Weights of a small GPT-style language model, trained from scratch on English Wikipedia: capped logits.
Each number is 50 + 12 x the weight over the matrix's rms, rounded and kept within 0 to 99. Layers, rows and columns count from 0.

# up: layer 6 MLP up, 448x160, rms 0.334, rows 204-229, columns 40-79
# down: layer 6 MLP down (transposed), 448x160, rms 0.305, rows 204-228, columns 40-79
# gate: layer 6 MLP gate, 448x160, rms 0.33, rows 205-229, columns 40-79
up204:46 59 50 59 29 48 47 47 61 44 34 48 47 70 44 44 39 26 48 37 39 45 61 48 44 56 54 44 60 27 52 24 61 49 42 58 64 30 60 45
down204:54 46 73 66 61 56 45 41 53 80 41 56 48 53 53 54 65 43 72 47 49 38 43 67 49 58 44 51 54 70 49 56 40 34 65 75 44 49 43 67
gate205:51 32 51 60 50 48 39 41 44 82 44 20 86 33 50 47 47 56 41 62 52 50 52 56 24 66 68 48 16 47 71 63 73 27 51 43 55 39 58 44
up205:39 51 52 68 52 49 46 42 62 31 52 62 54 28 44 60 33 50 46 42 39 45 49 50 79 42 54 60 60 52 54 39 46 39 51 48 54 54 17 61
down205:53 49 46 66 45 36 81 39 41 59 58 43 57 78 55 39 59 55 40 43 66 43 45 43 33 72 30 49 63 52 30 55 83 49 32 58 59 47 55 47
gate206:47 45 59 54 48 34 34 41 74 65 52 57 82 71 51 20 82 47 98 56 46 28 82 55 53 49 38 41 74 52 63 35 55 56 39 41 52 65 39 39
up206:85 30 53 42 38 57 44 42 46 57 40 36 36 60 56 63 49 54 58 43 55 41 35 44 43 66 50 44 48 67 56 55 33 25 63 53 39 39 58 46
down206:33 79 70 44 56 55 50 53 45 59 30 60 51 47 42 54 38 44 56 45 38 59 57 45 41 52 51 62 49 66 59 27 58 51 52 66 45 45 37 48
gate207:46 32 47 44 45 41 57 67 39 54 65 44 46 56 54 48 45 56 67 53 58 36 63 55 53 69 68 64 50 62 39 56 50 61 46 46 48 50 54 24
up207:63 18 37 49 24 53 51 66 47 55 54 54 44 44 46 51 58 44 38 50 35 49 28 49 64 40 35 61 32 43 62 53 40 52 46 37 58 71 57 53
down207:32 58 67 46 56 38 69 55 42 49 62 45 43 51 32 46 44 51 52 44 26 48 60 39 64 60 25 59 66 45 46 61 57 66 41 44 67 46 53 48
gate208:51 62 61 42 45 51 62 59 40 38 49 49 61 56 28 56 47 36 54 53 49 78 44 48 50 36 35 50 48 48 58 68 34 26 38 28 50 44 56 54
up208:48 45 44 45 50 46 53 66 55 59 66 53 46 48 67 39 49 64 63 36 54 39 49 43 37 62 66 52 31 42 47 47 56 61 78 51 64 55 51 42
down208:45 31 58 40 45 42 56 50 28 41 46 45 45 53 39 58 44 47 52 54 49 83 47 55 61 37 29 37 46 54 41 64 47 33 33 55 50 47 59 41
gate209:38 60 40 38 52 43 55 57 39 41 77 44 71 47 40 64 58 71 53 37 36 49 65 54 46 70 55 50 75 58 25 59 57 64 49 42 69 15 63 52
up209:61 62 65 65 57 44 40 49 53 19 49 56 35 23 51 48 56 38 67 43 64 50 51 67 50 39 60 75 69 58 60 50 71 46 54 38 58 42 37 46
down209:48 53 56 46 57 66 44 40 66 50 38 52 58 56 31 35 53 56 40 71 45 61 69 34 56 60 60 40 26 56 48 41 57 52 56 38 33 43 70 48
gate210:79 41 60 67 46 40 49 47 61 53 60 48 60 44 36 39 49 28 46 46 33 55 53 30 56 35 21 53 56 46 60 34 41 47 51 58 55 47 52 41
up210:72 24 43 47 47 25 45 49 38 45 62 48 51 50 35 46 42 45 49 49 46 34 52 48 45 47 64 64 53 49 38 60 57 42 49 40 48 44 62 44
down210:45 69 62 59 59 79 51 56 51 62 33 43 46 43 49 27 60 56 58 52 50 58 56 72 53 70 60 45 56 53 58 37 45 50 52 38 38 43 63 55
gate211:41 67 57 24 50 65 35 64 53 46 42 66 56 65 65 53 45 54 61 36 67 47 58 70 70 68 66 41 40 67 47 56 47 33 76 44 62 43 41 43
up211:59 67 59 44 61 48 41 50 41 42 65 51 60 55 34 43 53 34 46 35 43 42 62 78 53 57 52 42 47 36 60 32 49 29 68 56 52 45 53 46
down211:44 47 54 53 49 49 34 45 54 64 58 57 52 41 63 60 55 68 57 64 42 44 53 32 55 61 45 81 27 62 46 65 48 57 53 56 43 49 34 74
gate212:51 39 44 39 47 40 39 64 59 60 40 51 69 49 60 52 45 58 48 60 63 21 66 62 35 58 74 71 61 71 84 58 41 44 61 54 38 38 80 56
up212:28 54 66 45 49 50 46 48 60 67 70 27 28 73 64 24 47 36 47 46 63 58 74 54 61 49 51 65 54 56 69 39 57 42 76 45 46 40 51 58
down212:40 48 65 40 44 74 42 63 57 68 64 50 70 65 36 72 50 59 34 43 54 58 49 49 50 53 44 43 48 36 66 65 45 32 65 32 61 56 50 42
gate213:45 59 40 43 43 64 36 48 68 56 46 53 54 26 58 56 52 37 49 56 42 45 61 67 65 44 60 52 25 44 66 31 47 49 50 53 41 43 50 52
up213:62 55 71 43 47 57 45 45 49 53 60 52 50 54 46 31 56 38 37 61 55 49 55 50 50 62 39 44 41 35 69 35 58 39 46 56 39 45 34 32
down213:63 56 47 63 60 34 63 68 41 45 38 46 34 63 49 52 45 73 54 37 61 59 56 44 39 43 54 57 54 62 32 59 59 67 41 47 67 48 57 58
gate214:63 62 58 42 39 52 35 57 51 64 63 50 52 51 40 39 57 58 50 63 36 55 37 39 41 52 44 48 56 93 59 53 49 25 36 50 54 44 42 69
up214:65 51 58 56 31 55 48 59 44 50 48 82 55 58 47 41 27 67 43 72 49 55 61 52 51 66 55 44 52 53 54 48 35 47 45 37 40 48 56 55
down214:54 52 65 63 55 44 60 56 67 47 62 34 76 42 44 55 75 52 64 33 65 35 42 56 48 46 52 42 50 42 48 61 60 18 48 69 50 59 76 59
gate215:64 55 60 48 54 48 47 40 28 39 47 62 41 49 68 62 55 43 40 66 59 47 54 43 48 42 48 65 71 47 76 44 50 58 59 32 49 35 57 61
up215:54 45 69 56 48 46 51 52 52 55 61 52 57 47 45 48 58 71 36 43 54 55 51 60 39 48 61 65 35 49 43 48 65 49 68 59 33 53 66 37
down215:41 41 38 51 41 48 45 40 24 42 68 57 59 50 40 59 57 36 83 51 53 69 43 50 59 27 43 22 53 43 70 52 28 41 45 65 65 44 51 53
gate216:34 54 51 55 54 31 51 55 49 48 59 57 34 47 68 28 64 29 62 45 49 55 65 42 45 46 69 55 52 53 71 57 61 35 52 43 55 41 36 46
up216:56 42 61 67 08 24 61 46 55 46 24 29 66 57 60 52 40 59 63 56 57 59 57 41 73 55 26 44 36 48 52 49 45 41 41 61 28 42 16 59
down216:52 44 42 52 64 67 44 57 61 58 56 59 36 51 35 53 43 45 49 44 43 34 43 41 45 47 67 59 45 51 48 53 34 37 61 39 67 45 61 42
gate217:50 42 50 47 36 45 43 49 59 64 32 29 39 51 40 50 63 36 25 52 33 40 35 47 54 41 33 49 48 60 41 25 55 51 52 55 41 49 54 58
up217:49 46 61 38 34 68 48 51 55 61 33 49 38 54 49 47 60 42 47 61 38 63 66 31 40 57 46 52 25 50 39 43 54 59 51 33 38 60 31 40
down217:33 33 63 49 55 51 51 70 68 42 49 49 53 50 62 57 37 60 52 25 64 33 55 20 56 69 58 66 50 29 43 45 37 52 46 56 65 57 55 61
gate218:62 54 42 60 51 50 54 40 34 47 37 53 50 69 39 68 45 69 51 56 46 35 47 66 43 49 52 39 50 55 61 51 55 54 65 58 44 53 50 53
up218:24 69 45 62 30 60 78 47 35 26 53 57 50 32 51 40 35 56 68 49 54 39 63 59 56 29 61 25 71 46 45 44 35 58 51 51 46 55 54 70
down218:51 66 63 57 49 51 48 46 74 77 54 53 69 53 34 51 53 46 38 55 56 59 72 41 70 52 64 51 55 69 61 60 61 30 41 53 52 64 53 40
gate219:75 70 49 57 47 44 49 35 42 37 65 63 45 66 21 68 45 52 59 49 25 49 58 22 43 50 56 67 41 57 56 49 57 58 65 58 52 37 44 31
up219:51 58 47 66 43 42 43 48 56 41 53 31 39 39 60 24 58 48 67 65 35 50 69 36 70 24 35 56 51 53 33 33 55 47 56 44 20 49 45 53
down219:53 48 55 56 55 54 35 59 64 68 32 51 55 38 85 38 40 35 49 55 75 43 25 33 42 63 66 72 45 39 33 64 43 42 71 48 25 58 49 46
gate220:56 42 57 44 49 60 50 47 53 32 52 46 65 47 54 70 22 72 64 51 45 56 51 42 55 50 52 23 54 25 32 51 56 47 58 56 57 65 61 47
up220:24 37 76 43 45 24 54 59 53 60 56 53 72 44 52 60 50 54 55 15 41 74 55 37 38 59 35 53 34 72 42 69 53 44 28 36 70 50 48 42
down220:46 53 57 74 50 49 59 61 42 60 52 57 57 70 57 53 54 37 69 59 53 47 65 46 48 59 56 71 57 62 59 65 25 61 66 46 62 41 43 42
gate221:48 42 63 46 53 67 32 48 59 50 61 69 46 42 48 54 29 44 57 71 42 42 49 34 57 42 69 61 51 52 44 53 39 46 36 51 41 26 42 48
up221:36 45 30 18 42 69 54 45 56 55 24 43 47 46 57 50 52 40 35 33 66 42 37 47 60 52 33 53 50 50 44 47 44 36 49 51 39 62 66 26
down221:45 48 50 56 43 45 67 72 70 63 36 46 36 30 49 50 36 50 52 59 44 35 55 56 54 37 59 67 68 56 39 41 70 57 39 43 46 34 54 52
gate222:52 58 63 43 46 37 52 38 55 43 43 48 33 51 35 54 36 49 40 67 16 51 60 31 55 35 48 54 25 47 34 39 50 29 60 68 54 34 72 57
up222:47 58 43 60 57 69 24 47 59 48 58 70 48 46 58 54 44 51 50 53 39 29 63 33 35 55 36 52 34 57 41 47 53 28 53 61 38 48 59 44
down222:46 50 63 52 60 35 57 61 29 33 56 55 38 57 50 48 36 48 56 31 56 71 50 70 63 49 58 46 45 41 74 53 56 60 51 38 62 59 39 49
gate223:54 42 28 48 46 50 71 62 37 77 37 19 34 39 39 48 46 57 46 46 70 46 61 55 53 26 56 47 52 29 49 41 56 62 46 48 57 80 42 33
up223:52 51 27 80 56 47 87 53 54 60 48 50 32 26 45 34 30 50 53 23 58 43 77 60 57 48 49 45 72 46 52 58 54 54 31 50 37 43 55 54
down223:55 34 43 62 69 66 33 67 58 27 61 49 57 51 47 30 33 50 37 46 45 36 72 53 60 54 67 66 52 37 65 66 41 57 67 88 58 60 66 48
gate224:16 47 55 60 55 59 55 59 34 66 42 50 51 34 29 75 44 55 63 64 61 50 57 42 49 34 49 44 34 50 65 57 51 59 42 47 52 73 67 63
up224:53 43 31 54 31 44 51 52 55 44 62 51 58 47 42 82 56 56 46 29 46 37 37 58 52 62 49 43 44 28 49 71 59 66 45 55 37 70 50 46
down224:64 56 69 61 58 63 23 31 55 58 51 49 41 58 52 48 59 41 62 59 48 51 34 44 46 55 37 30 70 47 46 43 44 36 64 30 68 50 38 48
gate225:57 55 31 63 63 85 48 39 56 54 56 45 38 56 40 59 61 45 49 34 34 68 57 39 41 59 46 62 21 47 64 46 48 46 35 30 60 50 58 46
up225:62 53 44 43 71 58 51 52 61 53 41 54 41 37 62 55 66 54 46 41 52 53 62 59 62 37 49 62 28 58 51 49 68 42 36 45 63 33 61 27
down225:47 38 65 55 55 29 32 45 51 53 43 45 45 65 54 32 40 62 66 39 46 43 39 56 60 49 47 46 52 50 46 39 39 40 68 86 47 48 46 39
gate226:44 30 42 72 54 29 44 47 32 52 44 37 53 50 49 31 67 56 77 63 50 72 42 46 51 52 46 46 39 55 49 62 41 51 53 58 60 57 38 48
up226:50 30 58 62 56 57 58 38 59 48 57 42 64 64 65 41 73 55 42 45 64 43 46 40 39 28 40 63 51 43 54 60 36 36 39 30 51 18 53 52
down226:70 79 46 38 51 64 57 47 48 30 48 57 65 49 48 64 23 28 52 46 42 42 57 57 51 51 73 53 67 58 51 48 61 46 59 87 41 51 54 39
gate227:58 45 49 42 51 39 39 46 72 33 44 63 52 72 39 47 26 46 49 52 51 41 45 55 56 28 25 44 57 58 51 59 35 49 68 45 57 50 38 56
up227:35 58 48 49 54 47 46 58 46 57 66 46 54 46 66 49 63 31 49 44 64 41 58 36 50 58 66 64 50 49 43 53 46 65 32 32 49 50 57 42
down227:49 55 53 50 60 55 51 25 55 41 36 64 42 59 29 50 51 47 46 50 40 45 52 51 57 43 40 38 60 53 38 49 68 55 84 60 51 47 45 50
gate228:32 56 54 32 43 53 31 48 50 63 51 41 42 56 45 32 40 55 60 35 74 45 49 75 47 77 66 47 54 47 55 62 67 26 36 52 79 66 45 65
up228:60 47 53 57 62 71 67 55 53 57 66 67 54 64 24 54 54 62 48 71 74 53 56 45 48 35 41 31 51 45 49 53 32 57 39 56 48 43 79 40
down228:32 56 56 37 43 53 65 54 41 63 29 34 60 49 64 39 44 40 22 30 29 53 81 60 59 75 32 56 57 55 43 29 55 79 34 46 49 30 47 44
gate229:60 40 57 54 64 67 38 44 28 25 50 62 53 34 64 61 31 57 45 48 40 47 39 54 33 63 50 64 34 60 48 69 27 51 33 40 77 31 58 48
up229:49 41 27 39 61 35 38 46 52 45 72 53 54 31 49 62 58 42 34 55 48 43 61 26 62 35 70 60 46 31 26 65 38 62 30 64 44 56 66 51